Part of a small language model's weights: gated attention, capped logits.
Each number is 200 + 20 x the weight over its row's rms, rounded and kept within 0 to 999. Layers, rows and columns count from 0. The size before them is the row's rms in percent of the matrix's.

# layer 5 MLP up, 512x128, rms 0.139, rows 384-492, columns 0-63
100,199,203,190,207,226,173,198,187,154,188,228,195,201,213,189,198,185,204,193,174,195,229,193,187,205,176,200,196,200,192,198,192,224,216,204,248,213,214,218,203,186,219,221,210,210,156,203,228,191,217,189,183,205,202,183,243,200,194,235,222,184,221,212,225
092,195,182,197,209,177,219,214,198,213,198,239,206,206,211,189,202,190,186,179,168,206,156,172,167,232,222,239,211,212,254,197,230,238,223,209,179,210,210,210,214,212,217,227,200,224,217,210,217,171,198,184,195,232,190,191,196,179,217,220,201,172,192,212,240
109,205,188,206,188,200,177,203,204,182,188,195,212,221,217,224,192,210,213,200,184,220,209,177,157,242,201,226,218,206,192,174,198,196,218,184,174,206,196,190,227,226,177,200,190,182,234,165,160,222,142,213,218,192,175,240,202,218,209,229,215,185,175,222,186
097,198,162,195,228,230,213,173,187,165,237,188,222,202,199,179,196,181,201,196,187,197,200,210,213,198,170,223,176,192,150,173,164,213,225,204,226,190,195,222,191,207,180,197,211,179,222,183,186,219,227,179,181,229,203,186,208,232,164,187,190,195,251,188,182
108,195,179,180,175,243,209,192,220,160,176,221,166,194,208,224,203,206,178,216,188,187,187,226,213,236,197,187,182,240,204,236,185,219,193,225,230,232,194,209,196,225,194,195,201,179,198,197,211,177,210,195,154,198,231,214,214,176,182,210,164,197,190,198,219
099,183,234,191,203,236,184,185,190,216,243,152,180,186,228,208,215,206,220,216,208,193,222,209,226,184,186,151,184,218,199,219,205,173,177,196,206,142,183,143,191,188,209,208,211,180,185,209,201,203,225,200,197,186,162,206,208,186,221,197,185,188,192,208,213
096,226,194,193,173,223,207,225,219,208,186,172,196,211,189,218,187,197,236,191,219,177,202,194,200,209,198,201,219,189,197,192,168,222,225,209,165,198,226,196,212,204,213,205,225,232,205,182,187,245,182,204,196,206,203,151,156,198,222,203,204,209,197,233,163
100,191,174,186,173,204,187,197,189,178,176,175,178,203,231,192,190,180,243,192,227,198,203,200,181,216,227,194,179,194,204,215,206,203,182,162,210,217,175,224,215,194,203,198,162,204,189,207,220,177,217,211,216,237,182,206,216,190,240,152,206,224,187,206,210
104,187,204,170,210,177,211,212,199,209,196,190,181,205,244,174,188,183,236,190,211,201,185,199,229,180,210,203,187,198,208,228,200,178,160,191,200,176,182,191,200,182,179,163,160,183,189,172,215,180,234,165,217,211,224,220,193,198,194,169,174,203,236,199,202
096,180,188,207,204,216,216,179,229,207,192,179,173,153,190,206,194,243,247,192,194,173,194,206,173,201,198,211,217,193,201,245,176,237,172,224,229,176,191,206,192,190,198,207,202,204,182,179,190,198,207,197,187,166,149,205,228,203,223,195,190,188,184,238,218
095,165,182,204,211,180,222,190,178,162,187,179,174,187,176,208,186,219,182,204,203,205,185,218,211,172,169,183,180,218,199,188,236,232,174,222,209,200,231,205,233,219,191,188,206,218,213,202,226,214,207,201,169,202,173,220,233,232,184,203,250,203,200,172,181
097,225,209,201,200,199,212,174,166,198,216,187,184,214,196,187,191,203,188,220,214,159,201,203,173,198,200,225,187,215,192,196,194,227,214,212,203,187,230,201,187,178,186,195,180,218,220,191,200,162,212,236,180,185,196,195,210,198,178,210,193,188,225,223,219
098,213,229,194,205,197,210,199,175,209,180,174,194,177,248,195,203,149,168,186,193,190,200,210,218,155,182,234,221,180,216,161,210,216,163,185,206,197,189,197,237,156,187,227,227,210,227,222,222,188,217,179,219,194,178,201,223,205,216,202,174,188,183,208,193
108,170,221,213,198,211,180,181,209,173,186,171,178,174,246,157,194,217,217,178,187,221,201,193,202,209,210,206,208,219,219,211,208,220,166,209,200,197,241,207,177,227,210,168,217,206,175,218,208,205,183,232,220,200,207,178,193,197,177,235,210,183,225,185,226
094,223,205,183,209,180,182,223,160,189,178,207,190,199,200,183,180,209,203,209,188,188,210,228,183,177,201,181,199,192,168,230,153,198,209,244,224,243,181,193,199,170,216,179,207,188,191,203,192,191,193,188,248,208,241,196,187,205,213,207,190,218,199,216,220
102,174,213,186,182,206,204,168,214,188,187,159,187,190,195,190,218,212,217,200,238,176,204,206,183,151,190,176,203,209,188,220,206,213,212,170,207,189,200,213,201,217,205,215,199,210,161,213,206,194,190,227,181,179,247,201,211,176,189,206,180,169,217,197,220
115,216,190,209,220,225,168,212,199,186,190,172,178,198,206,243,176,191,203,216,223,182,210,207,220,214,217,212,217,204,218,199,182,207,195,208,201,168,192,233,239,207,213,193,213,189,194,173,181,219,196,202,225,222,196,228,197,181,196,207,197,184,190,213,217
099,198,184,214,215,213,226,195,202,184,167,208,257,186,225,176,200,178,189,217,147,228,227,210,218,204,213,228,251,201,229,187,178,216,222,166,188,206,191,169,202,214,180,202,187,197,210,234,210,195,190,199,204,190,171,225,198,166,202,230,173,203,191,231,193
114,195,195,182,197,190,224,202,175,175,220,167,190,204,197,187,179,222,228,219,186,185,214,187,187,204,233,183,206,218,180,218,148,181,195,205,207,174,191,204,222,189,163,196,211,222,238,229,199,210,185,204,192,217,195,231,200,188,221,188,197,178,148,186,214
113,203,173,198,220,238,200,188,203,198,225,204,213,186,213,227,211,175,182,175,169,204,228,198,225,209,231,207,228,205,218,189,219,211,206,214,204,221,179,214,217,222,166,214,220,233,235,216,240,230,171,226,190,205,170,187,179,222,207,226,177,189,162,236,208
086,184,225,199,221,193,198,223,181,228,207,203,217,204,219,199,172,200,227,215,230,209,233,210,229,241,187,170,192,219,158,214,161,175,196,185,185,223,216,217,206,234,219,196,181,217,186,195,203,254,170,172,193,225,188,194,160,198,206,220,181,223,214,214,219
103,170,191,199,211,228,247,225,196,220,185,195,192,192,243,216,202,194,221,206,195,210,179,194,185,222,197,197,199,212,227,215,219,177,230,200,212,187,230,203,176,187,172,215,188,160,215,197,183,189,207,187,221,197,230,201,210,208,226,199,215,198,227,188,182
123,189,177,189,184,206,199,208,211,223,220,211,207,214,204,202,173,220,208,196,226,175,211,208,189,223,231,235,176,185,183,215,174,172,240,208,226,194,210,190,211,227,158,177,187,196,223,179,194,213,210,208,219,196,214,234,211,238,208,167,197,211,194,183,193
102,203,232,202,203,191,208,152,208,204,263,223,197,199,213,171,208,189,203,202,199,194,200,205,180,189,185,202,197,213,229,197,213,202,215,200,226,172,207,184,190,188,155,212,211,190,207,195,176,212,215,210,189,206,195,168,218,185,181,188,175,183,205,210,195
091,247,224,164,229,222,171,199,202,201,164,188,210,207,172,210,210,215,238,202,240,169,178,198,179,174,183,226,185,185,195,205,153,215,219,209,203,212,193,221,184,182,205,211,217,250,189,205,198,199,203,196,215,182,219,211,205,214,207,195,215,202,203,215,180
088,200,176,204,216,179,220,254,172,197,213,207,161,226,198,201,212,191,190,187,238,212,199,194,208,185,142,241,193,225,171,179,223,220,215,201,238,203,239,184,183,204,205,169,227,201,203,198,210,219,185,187,174,205,203,186,207,227,175,224,204,199,221,182,193
105,188,184,197,168,198,191,179,199,202,183,214,200,216,227,179,200,174,219,173,229,139,168,196,185,210,183,153,226,228,174,184,200,191,213,229,176,195,189,209,219,218,188,228,223,203,184,182,158,189,191,196,175,218,185,193,218,197,229,200,186,190,183,200,194
108,166,171,201,220,212,218,207,191,212,228,196,206,202,195,198,205,203,196,163,213,201,201,185,215,175,230,196,197,207,202,218,253,208,199,190,188,196,224,196,191,210,192,242,184,173,209,180,210,212,230,207,190,190,191,199,157,246,256,202,158,195,201,192,202
098,186,205,201,193,248,214,188,211,233,182,217,218,194,231,165,200,190,197,172,202,215,233,183,172,199,214,228,204,220,219,209,184,214,213,226,196,185,200,228,209,178,210,185,222,211,172,226,184,162,194,189,220,190,176,196,228,192,194,192,211,184,161,207,211
103,216,201,193,231,210,182,171,174,188,193,223,198,201,220,198,205,207,181,213,237,224,176,218,165,219,210,216,219,214,207,196,179,189,198,188,207,191,201,205,191,188,185,205,193,197,185,163,202,175,196,191,202,201,175,216,222,218,237,206,191,209,205,256,169
104,185,156,218,205,214,185,201,182,177,203,200,206,206,191,231,192,213,192,191,205,216,229,208,201,228,206,203,176,220,203,241,193,207,166,171,187,216,203,235,196,203,196,157,164,187,223,182,187,217,174,190,205,191,221,218,167,184,204,200,182,196,212,222,206
093,177,221,200,217,192,204,163,194,197,198,220,182,221,216,223,202,197,177,200,197,232,255,171,201,213,185,194,205,188,187,203,219,192,229,186,162,217,206,206,214,236,204,212,217,187,206,211,227,191,196,204,211,219,200,188,220,236,186,202,189,196,191,180,194
114,197,170,197,202,186,239,228,161,223,174,205,194,230,211,197,198,198,215,205,215,200,184,218,218,216,201,147,236,199,230,179,219,227,195,191,182,215,194,209,197,190,221,192,204,229,167,227,214,201,180,175,196,188,213,180,179,166,195,204,186,170,205,219,212
087,187,238,224,182,196,243,209,186,211,198,197,205,222,202,184,214,209,185,189,216,201,193,189,168,169,220,164,196,181,185,175,202,193,173,202,196,193,176,208,192,231,201,193,191,172,182,233,221,199,190,208,215,200,156,211,216,199,189,224,206,211,173,214,195
105,198,191,194,200,224,234,214,182,203,212,203,183,212,187,195,192,197,220,188,228,202,231,208,198,186,220,167,177,210,170,186,186,199,248,208,181,189,174,205,201,189,212,169,223,202,195,222,180,213,191,161,192,211,223,225,148,185,215,173,193,184,208,216,236
094,187,194,194,198,218,177,217,187,224,209,231,190,229,202,214,177,212,194,166,185,235,197,214,183,194,187,179,174,243,163,195,216,179,183,173,194,226,194,219,182,224,172,174,198,228,225,152,227,227,196,180,195,215,188,206,182,189,192,213,210,165,189,180,203
095,199,210,199,204,228,190,215,198,177,188,177,209,229,236,212,171,187,214,175,217,182,227,215,201,209,180,220,207,231,200,177,200,158,195,199,239,189,201,206,195,191,196,199,175,201,229,167,216,186,186,230,225,204,205,225,180,195,226,158,193,163,199,196,214
098,168,215,202,162,212,223,213,195,204,230,209,211,162,226,221,170,194,205,191,175,216,243,226,203,213,214,197,184,188,215,182,198,213,172,182,175,203,203,182,195,177,200,155,201,191,203,190,223,202,215,201,197,168,193,168,211,199,219,218,211,171,196,173,205
096,198,197,175,180,213,204,164,229,222,185,195,177,200,226,240,185,165,220,214,191,174,189,241,169,184,235,186,212,189,178,204,162,178,181,174,253,224,172,173,196,205,174,228,213,204,215,190,202,214,212,228,238,220,237,176,180,202,187,190,174,215,231,232,227
109,206,194,185,233,243,205,191,215,191,172,216,153,162,176,198,195,194,226,204,211,218,200,244,199,210,223,200,178,214,166,212,186,208,186,194,224,193,194,219,205,203,220,201,231,162,193,190,216,216,225,169,193,216,203,187,210,210,218,178,166,186,200,207,208
099,185,169,202,253,213,190,175,218,176,202,207,189,167,242,195,181,192,213,195,185,186,203,231,199,175,201,242,220,213,204,191,193,188,187,204,195,165,198,193,229,192,179,206,210,196,187,191,206,210,145,201,196,183,199,186,220,215,194,177,195,179,197,198,220
096,220,207,222,179,220,214,201,187,190,203,232,214,180,180,213,224,197,220,231,206,249,217,191,169,191,207,176,194,220,190,208,203,185,227,193,186,221,212,181,197,195,188,193,208,211,174,226,210,217,183,182,215,208,182,217,193,203,213,255,209,190,179,254,186
093,188,205,205,225,191,191,195,190,189,199,215,175,196,213,194,193,213,186,187,204,206,184,174,205,223,205,229,244,226,223,200,190,222,190,204,163,230,189,215,223,182,173,194,219,207,185,169,158,172,205,167,184,177,205,208,207,190,184,178,220,200,192,167,154
099,187,196,180,207,215,216,160,186,193,234,206,223,223,191,195,207,199,204,235,212,214,189,210,180,212,241,198,214,205,195,201,166,216,198,175,200,206,184,210,172,208,177,206,214,196,185,178,173,186,208,256,153,198,199,206,216,199,225,165,184,195,193,197,153
091,203,206,190,204,188,203,160,225,177,187,188,215,210,247,156,206,224,195,157,222,197,214,209,197,192,166,192,193,233,187,203,175,168,190,176,216,184,188,169,216,241,178,189,211,150,187,208,193,181,204,214,162,188,150,189,212,183,188,182,202,199,189,192,233
102,169,210,173,210,219,171,210,224,147,206,219,216,174,204,209,198,208,211,202,187,227,230,227,210,242,192,221,184,202,167,191,203,190,199,199,225,158,177,197,216,172,190,169,192,180,198,216,218,208,198,205,190,218,201,227,176,194,225,185,195,201,233,223,207
094,182,216,201,220,199,201,194,209,207,161,166,212,202,213,192,192,224,195,200,171,233,184,184,184,183,213,162,200,182,195,205,165,169,207,171,201,227,192,172,168,152,188,243,179,194,203,174,225,190,183,205,208,197,186,227,204,205,190,192,191,184,164,189,217
086,231,176,198,229,215,186,199,196,167,215,211,175,230,190,206,211,160,209,202,229,229,200,186,170,236,164,188,199,233,198,196,196,205,196,178,180,150,205,204,191,179,191,215,227,169,241,214,215,215,201,194,209,217,204,192,174,220,180,235,201,198,202,191,212
093,161,184,184,192,198,216,165,185,208,176,207,232,181,219,223,218,218,225,222,215,169,239,185,192,192,221,201,200,212,175,181,182,211,207,187,226,195,181,177,218,187,195,177,186,207,191,172,170,202,170,176,193,197,165,230,231,212,196,219,200,237,217,180,217
099,243,153,194,221,181,193,198,233,196,177,163,215,187,213,197,185,213,170,211,222,217,192,176,171,183,177,197,189,216,210,251,199,191,219,189,209,217,204,196,191,207,249,221,216,204,203,221,196,220,207,178,201,192,221,220,199,224,180,203,183,183,212,178,199
103,231,230,156,228,215,220,221,170,197,238,228,196,182,182,238,187,224,191,175,168,204,226,226,173,185,195,180,198,220,200,185,197,224,229,201,179,181,213,224,211,191,197,203,221,224,208,185,193,202,197,201,214,208,220,206,189,210,215,226,195,167,196,211,215
108,186,182,171,199,219,200,228,203,204,184,185,195,195,208,191,189,182,197,204,225,181,190,211,171,202,184,171,205,194,165,210,199,214,214,186,199,236,210,197,232,197,221,195,188,195,202,217,164,216,188,185,220,198,228,216,190,221,186,159,175,229,227,177,182
093,205,208,191,188,227,201,184,208,187,177,190,172,260,191,191,177,205,212,209,209,246,249,182,236,153,217,164,197,189,232,222,174,188,193,198,179,184,196,203,188,194,225,168,204,211,230,222,224,188,196,210,210,221,195,180,188,205,198,224,203,191,234,206,157
093,175,219,202,190,192,179,217,229,201,182,201,172,229,229,224,195,160,182,178,198,150,231,195,224,216,145,185,192,195,206,209,206,202,194,170,245,191,209,198,194,192,189,194,192,201,204,182,180,185,215,215,178,200,213,205,195,164,216,215,188,222,215,182,191
096,180,217,170,232,222,207,195,203,227,216,194,161,201,195,211,163,196,211,193,206,215,204,215,229,234,187,174,178,188,199,179,196,193,203,246,198,187,247,236,210,187,232,221,173,168,213,143,209,220,216,210,207,232,230,200,164,200,230,207,194,205,221,187,203
099,189,193,175,210,164,206,189,220,241,190,220,202,220,180,171,150,213,226,202,218,226,172,190,223,183,162,197,258,210,178,199,174,205,208,176,178,200,226,221,201,210,203,196,226,190,172,195,212,189,179,202,242,201,207,163,210,185,233,211,198,229,194,192,149
097,229,197,188,200,217,218,160,208,199,225,195,192,191,247,196,239,211,214,232,204,175,204,228,184,145,205,203,227,211,217,199,177,207,193,193,202,167,186,203,190,189,172,169,223,185,216,190,201,195,225,187,179,205,180,210,215,155,202,166,197,192,211,212,223
098,196,181,209,205,227,205,203,239,172,164,197,205,210,240,210,191,222,226,205,180,246,198,228,216,215,176,235,196,223,205,195,230,192,215,192,227,180,204,175,195,224,219,173,192,182,190,193,221,183,219,169,168,201,183,221,181,169,184,217,183,228,231,198,169
089,180,176,181,193,222,244,190,206,213,206,173,174,184,220,204,212,216,164,212,162,206,242,207,206,200,208,206,199,215,219,228,206,214,210,155,221,192,205,191,202,188,188,167,212,203,186,201,225,237,184,186,185,215,220,205,185,185,207,247,187,201,226,205,203
099,205,235,198,209,188,238,181,194,156,197,225,215,206,222,212,193,216,187,216,192,205,182,184,198,200,131,199,192,224,226,200,188,181,221,205,219,189,178,207,191,174,198,203,201,209,188,233,208,195,192,239,219,193,189,213,174,206,189,203,193,233,199,203,213
109,191,192,198,203,200,188,220,208,188,192,192,208,197,221,243,198,197,220,225,204,254,235,184,164,212,219,205,242,206,195,218,202,179,188,177,180,204,190,202,173,249,190,201,189,213,250,178,198,201,189,230,205,204,177,195,158,183,180,184,170,210,203,162,211
074,201,210,216,189,173,173,169,184,180,176,201,210,207,207,198,204,185,186,197,169,205,214,202,206,204,185,187,210,205,183,218,224,234,193,163,213,176,154,157,205,226,213,172,195,200,196,229,210,179,185,207,227,217,179,213,213,187,162,196,169,165,200,206,208
091,216,240,194,202,202,210,220,228,191,233,226,222,180,226,200,199,244,222,166,204,201,199,169,205,198,217,209,187,198,206,217,203,196,193,219,154,224,216,199,195,194,237,194,197,196,238,188,187,199,185,241,169,200,191,166,208,186,220,198,200,182,216,203,182
107,215,216,196,195,206,206,213,172,149,210,193,177,182,182,154,171,194,225,173,199,187,187,206,219,173,184,203,234,193,179,198,199,195,209,226,207,213,164,230,215,224,206,197,200,189,198,189,152,197,191,237,193,197,189,208,194,167,236,219,186,179,201,200,209
099,217,179,185,202,212,236,193,223,176,202,184,182,242,213,206,158,221,203,230,219,191,206,212,201,166,231,200,220,194,181,185,218,210,173,186,219,179,225,172,206,219,174,204,251,213,211,184,193,202,175,219,221,178,189,208,189,179,184,203,204,190,202,162,176
097,199,186,198,203,189,237,204,172,208,152,206,219,202,216,215,199,185,187,204,196,188,203,201,206,218,170,174,192,216,175,175,200,223,174,193,169,194,176,185,178,202,179,239,222,206,191,155,201,230,219,181,182,191,206,214,199,196,167,198,200,191,184,174,233
109,189,186,197,226,207,212,206,203,206,202,168,197,200,210,186,185,182,220,206,191,226,185,202,191,206,174,229,185,193,251,222,227,233,166,219,221,181,248,194,170,207,195,178,172,204,196,201,213,238,204,229,202,196,194,201,209,187,154,190,208,175,227,186,188
096,189,216,210,195,190,174,176,202,184,165,196,217,201,215,204,194,189,188,162,198,213,212,201,243,188,223,217,200,206,174,215,213,196,204,150,198,210,230,196,224,227,189,220,194,225,196,232,235,210,209,227,195,180,175,185,199,171,196,206,191,222,201,172,177
105,176,179,198,209,182,197,193,183,204,222,217,206,188,192,159,206,228,206,192,190,201,164,213,171,226,228,218,159,215,199,195,214,170,194,232,170,196,214,184,208,207,186,231,210,193,204,221,199,209,197,202,198,177,182,211,203,194,210,193,184,162,215,177,214
116,192,225,195,204,200,181,198,187,204,213,196,190,203,218,209,163,175,217,183,214,208,211,169,222,208,187,165,177,214,212,222,168,203,217,163,167,166,194,204,198,194,185,234,149,180,192,198,180,219,198,224,254,191,232,196,216,197,185,172,188,227,218,223,186
109,189,222,195,243,208,209,169,226,188,204,180,204,206,213,235,182,209,205,203,175,190,205,171,220,197,218,212,204,193,218,206,199,218,202,218,214,229,217,224,194,181,210,200,208,222,207,185,220,198,218,182,174,189,197,197,163,201,160,183,199,247,191,179,190
099,176,197,174,205,218,225,206,192,220,212,195,233,171,180,169,193,236,186,190,227,166,221,229,216,175,208,209,199,216,205,230,161,231,205,216,249,180,183,182,186,194,209,168,179,221,185,188,201,189,211,223,242,163,204,181,215,193,202,216,170,193,222,180,210
093,175,163,197,202,209,205,192,217,179,167,189,225,216,217,200,220,189,180,214,175,258,209,202,204,193,221,204,219,217,176,207,219,179,220,153,199,245,204,163,157,186,167,222,174,184,186,197,214,224,182,178,172,229,197,206,213,185,225,223,208,176,199,226,195
101,195,226,202,227,199,174,212,205,187,221,184,214,201,197,217,136,209,218,184,173,211,233,183,190,203,183,196,194,204,188,204,218,240,170,184,180,198,203,225,196,169,180,206,209,174,213,187,210,168,196,176,232,160,219,176,221,215,186,185,186,209,194,174,198
064,204,203,187,242,181,217,185,207,194,216,219,187,194,202,245,193,188,202,211,213,201,202,217,210,183,188,183,208,189,191,236,224,224,195,229,237,210,174,243,209,214,196,230,203,215,227,203,207,250,186,210,203,245,214,233,183,214,163,192,204,208,222,217,190
101,190,220,201,205,182,204,187,190,179,240,229,182,229,183,214,169,196,187,196,182,198,217,206,181,213,227,237,184,219,211,199,215,216,165,196,223,214,212,224,230,200,209,222,230,152,180,193,194,216,221,208,199,202,228,220,221,187,214,168,184,209,153,231,201
109,214,188,195,234,208,236,201,185,162,182,188,172,198,203,228,197,161,162,197,205,223,206,232,221,190,200,213,199,211,183,216,195,192,158,234,207,173,226,189,191,166,202,163,197,234,221,201,213,227,205,217,210,151,199,179,204,205,179,185,186,215,212,219,222
111,203,199,172,230,208,183,171,175,206,221,187,231,200,194,215,183,183,194,224,192,202,186,188,184,209,174,202,222,193,206,196,241,222,168,176,152,206,206,200,195,211,190,185,188,175,177,149,195,190,201,209,193,212,213,207,175,216,195,211,193,179,227,220,188
106,185,193,178,171,198,171,209,168,231,183,211,210,216,179,180,202,192,218,180,226,213,173,176,192,204,189,231,189,201,203,225,224,204,182,220,183,226,175,203,194,195,211,189,189,179,235,220,179,247,212,221,181,191,218,222,201,187,202,204,210,202,192,172,196
094,180,230,164,207,203,225,234,192,200,236,205,192,216,193,196,190,205,198,179,213,212,208,216,204,203,180,189,201,205,242,208,198,229,190,185,223,214,230,216,205,198,222,180,191,201,227,168,175,234,230,205,214,204,184,197,222,191,184,237,200,220,219,209,244
108,222,219,193,205,192,209,181,198,216,213,226,201,183,208,217,224,220,179,222,180,191,218,196,246,215,196,215,230,251,185,222,181,189,214,182,189,179,195,201,216,203,163,219,204,189,206,199,195,237,231,186,214,204,205,201,225,177,183,201,209,222,172,215,163
096,211,208,185,183,184,212,188,210,199,187,183,203,173,208,201,201,215,235,200,195,192,244,183,213,194,214,163,156,246,231,278,230,228,209,213,166,217,202,213,185,201,173,183,200,215,185,174,168,194,205,223,206,226,212,206,215,190,187,182,198,236,218,170,229
112,198,198,172,180,187,210,204,200,185,230,202,189,208,211,219,173,228,207,178,238,182,231,191,180,224,181,230,223,202,189,247,202,190,223,184,208,222,177,205,202,198,220,244,227,189,163,196,231,198,191,159,205,197,209,185,203,185,226,196,209,156,256,197,204
104,225,197,209,195,202,184,184,209,201,185,185,159,172,214,188,220,155,250,221,214,179,244,213,206,207,177,220,181,222,185,206,202,180,189,224,227,186,198,190,204,196,226,196,196,176,184,232,165,222,236,184,206,196,205,193,211,211,206,203,196,218,190,219,250
102,202,208,186,187,231,211,169,222,204,225,193,177,206,220,210,163,223,173,191,204,208,187,172,194,224,144,216,192,189,186,227,233,219,194,205,215,189,192,193,202,175,202,247,204,199,187,226,207,212,192,207,187,199,215,240,198,207,201,182,177,185,237,189,194
095,202,217,155,228,206,190,202,198,178,197,218,159,193,183,167,192,165,216,207,180,221,196,220,171,178,218,191,182,199,212,172,201,184,166,204,194,201,200,234,212,182,226,206,163,241,206,179,207,228,223,165,225,188,214,183,197,164,214,215,204,197,216,193,210
093,222,217,194,187,202,189,206,170,160,216,206,212,172,224,216,186,192,193,207,197,185,218,200,192,181,184,194,214,175,173,215,200,178,194,235,201,209,232,175,183,212,170,215,188,214,203,228,208,188,154,192,187,198,197,216,160,177,189,179,180,202,197,177,161
096,165,239,192,211,171,209,201,211,168,183,172,166,230,202,204,179,208,212,218,153,220,182,203,177,225,191,216,200,217,237,247,219,209,201,195,218,179,218,193,216,214,211,229,208,211,245,207,230,224,194,177,161,238,227,198,186,228,208,175,204,199,215,195,207
110,190,189,181,207,215,206,233,214,152,231,183,185,215,200,213,166,205,223,194,205,226,214,172,213,247,211,196,192,211,221,204,203,217,197,157,216,225,195,200,190,178,200,211,192,174,181,165,171,195,179,180,206,180,232,188,203,156,162,216,194,205,195,198,144
105,240,194,199,197,249,186,176,218,212,206,197,191,215,216,214,193,231,198,196,201,173,194,219,203,194,216,239,242,228,200,213,187,217,200,196,252,177,224,217,165,219,163,189,190,211,177,187,213,210,190,197,205,192,210,192,190,197,195,204,179,201,193,217,177
095,223,220,215,182,202,161,205,187,192,218,200,223,149,206,156,201,223,214,214,210,230,201,197,202,205,204,174,199,237,211,155,178,186,199,192,183,219,231,202,186,190,185,245,190,184,220,210,177,211,221,222,207,227,203,217,184,217,194,207,190,228,203,185,185
094,212,162,201,211,206,224,197,218,201,215,193,187,227,203,173,178,196,176,176,199,221,236,193,227,187,191,230,173,181,203,196,180,205,174,186,177,168,190,192,186,229,197,202,174,189,213,223,213,183,226,184,216,178,213,225,212,191,189,187,194,215,186,184,183
093,163,211,178,180,198,180,231,181,200,220,192,174,185,183,200,184,215,196,226,188,194,171,238,200,202,167,186,178,212,181,205,166,193,157,239,219,196,182,191,201,190,218,201,192,219,206,196,177,209,191,218,193,190,183,199,222,168,206,231,207,199,206,199,189
093,187,207,182,214,176,188,204,244,183,200,232,216,220,190,206,195,202,201,169,233,244,175,231,160,192,193,181,206,238,162,206,222,228,175,199,214,227,196,249,215,221,179,229,206,201,210,202,187,190,228,170,184,221,210,177,203,223,216,163,201,187,203,201,211
085,175,225,208,176,192,215,190,212,200,246,218,215,170,213,227,183,187,172,198,200,178,195,183,193,191,198,179,161,201,221,174,201,184,191,192,192,213,170,231,187,208,193,210,220,167,176,214,166,208,178,181,223,212,197,218,236,196,260,200,225,214,207,230,189
106,211,224,189,221,168,202,210,203,216,211,196,153,180,199,151,182,224,207,225,221,220,224,231,190,185,189,191,236,222,188,200,183,215,200,238,216,194,175,200,246,208,195,189,188,220,210,182,144,216,234,167,208,191,212,211,160,230,173,188,205,190,199,217,206
108,207,200,178,217,201,196,193,220,192,184,176,202,194,203,199,212,190,177,176,198,231,248,237,221,218,223,202,199,190,218,213,161,200,206,194,212,178,207,190,210,194,212,170,196,203,200,187,189,190,181,190,239,182,170,220,176,207,247,221,202,199,204,202,201
099,187,209,193,202,196,201,183,195,203,203,199,204,207,230,224,186,199,218,201,198,189,243,179,161,199,202,208,178,192,189,239,219,213,149,244,225,208,186,202,213,173,212,228,219,212,242,192,212,233,216,166,214,189,208,209,224,176,152,184,195,167,182,210,246
096,213,199,180,160,176,229,197,172,218,162,183,186,176,177,186,142,205,177,202,191,206,194,190,226,160,216,194,191,216,207,197,223,200,210,209,207,188,192,186,206,204,178,226,217,228,219,198,188,205,226,225,210,164,184,247,209,231,216,197,186,209,226,184,205
100,166,213,197,195,200,238,174,191,190,217,196,166,190,185,200,180,257,211,217,216,243,223,229,206,187,219,232,189,215,199,217,220,209,184,218,214,194,228,175,201,211,225,184,180,226,201,210,173,196,183,228,226,201,220,169,170,207,210,202,188,198,222,178,181
104,249,191,200,202,218,202,186,174,204,186,174,226,227,191,196,179,227,195,188,226,205,198,204,221,209,188,199,220,205,197,159,157,204,221,223,217,208,180,209,219,196,216,259,213,188,178,198,168,225,203,216,231,181,216,190,186,227,243,243,189,191,203,205,187
098,182,188,199,233,196,180,177,217,188,207,208,206,247,197,210,156,200,197,184,229,199,208,224,220,228,179,172,212,196,197,186,181,211,197,179,202,190,187,201,226,178,204,172,208,205,189,179,230,186,211,174,188,178,216,215,185,197,181,164,189,216,205,228,170
091,175,192,199,203,238,215,196,183,173,204,179,210,217,213,205,200,231,213,194,202,212,229,213,196,201,187,190,211,204,209,186,163,172,180,200,256,210,227,197,173,182,188,206,212,208,175,176,155,206,192,199,233,191,212,219,187,175,223,198,185,215,202,195,164
099,181,199,207,171,204,227,183,225,179,205,194,183,197,221,174,186,225,213,220,201,185,202,180,198,216,193,167,187,193,189,187,187,217,181,250,236,200,228,190,202,183,213,229,205,218,206,222,197,208,229,181,175,210,262,193,184,191,201,214,217,192,210,247,195
103,227,195,189,191,229,200,197,190,195,164,165,189,220,225,208,161,194,195,170,222,193,224,220,207,189,174,188,228,197,202,242,196,234,204,223,230,191,198,195,210,195,183,201,173,203,225,169,193,180,223,178,192,215,207,256,188,226,210,181,158,165,194,170,247
103,221,211,200,225,233,199,186,205,182,187,171,238,235,255,207,208,185,217,211,174,234,223,205,196,186,236,172,239,219,189,178,214,198,200,212,211,214,216,210,227,172,205,217,177,177,203,210,197,190,241,197,202,220,200,234,172,183,207,198,199,195,222,194,204
097,213,216,201,202,180,208,187,212,183,175,205,208,196,222,211,195,209,211,191,189,241,169,197,237,186,227,222,218,195,217,194,164,196,239,204,202,204,218,197,212,207,172,214,188,236,201,210,215,169,187,178,243,184,220,220,176,193,178,187,187,190,204,190,207
108,212,173,181,224,182,203,156,201,187,221,181,174,206,224,181,230,214,220,244,201,222,188,191,198,166,188,155,150,221,231,230,183,192,220,211,194,187,197,170,223,194,222,201,231,187,200,200,183,188,215,190,196,191,169,198,189,218,201,208,189,173,198,214,191
101,212,218,174,195,226,199,158,156,209,220,199,225,215,215,203,201,191,191,198,205,217,219,216,213,162,223,179,189,208,192,175,208,179,168,178,172,231,221,197,183,204,245,209,191,200,219,200,209,204,219,215,164,202,230,189,221,184,218,201,205,252,208,219,214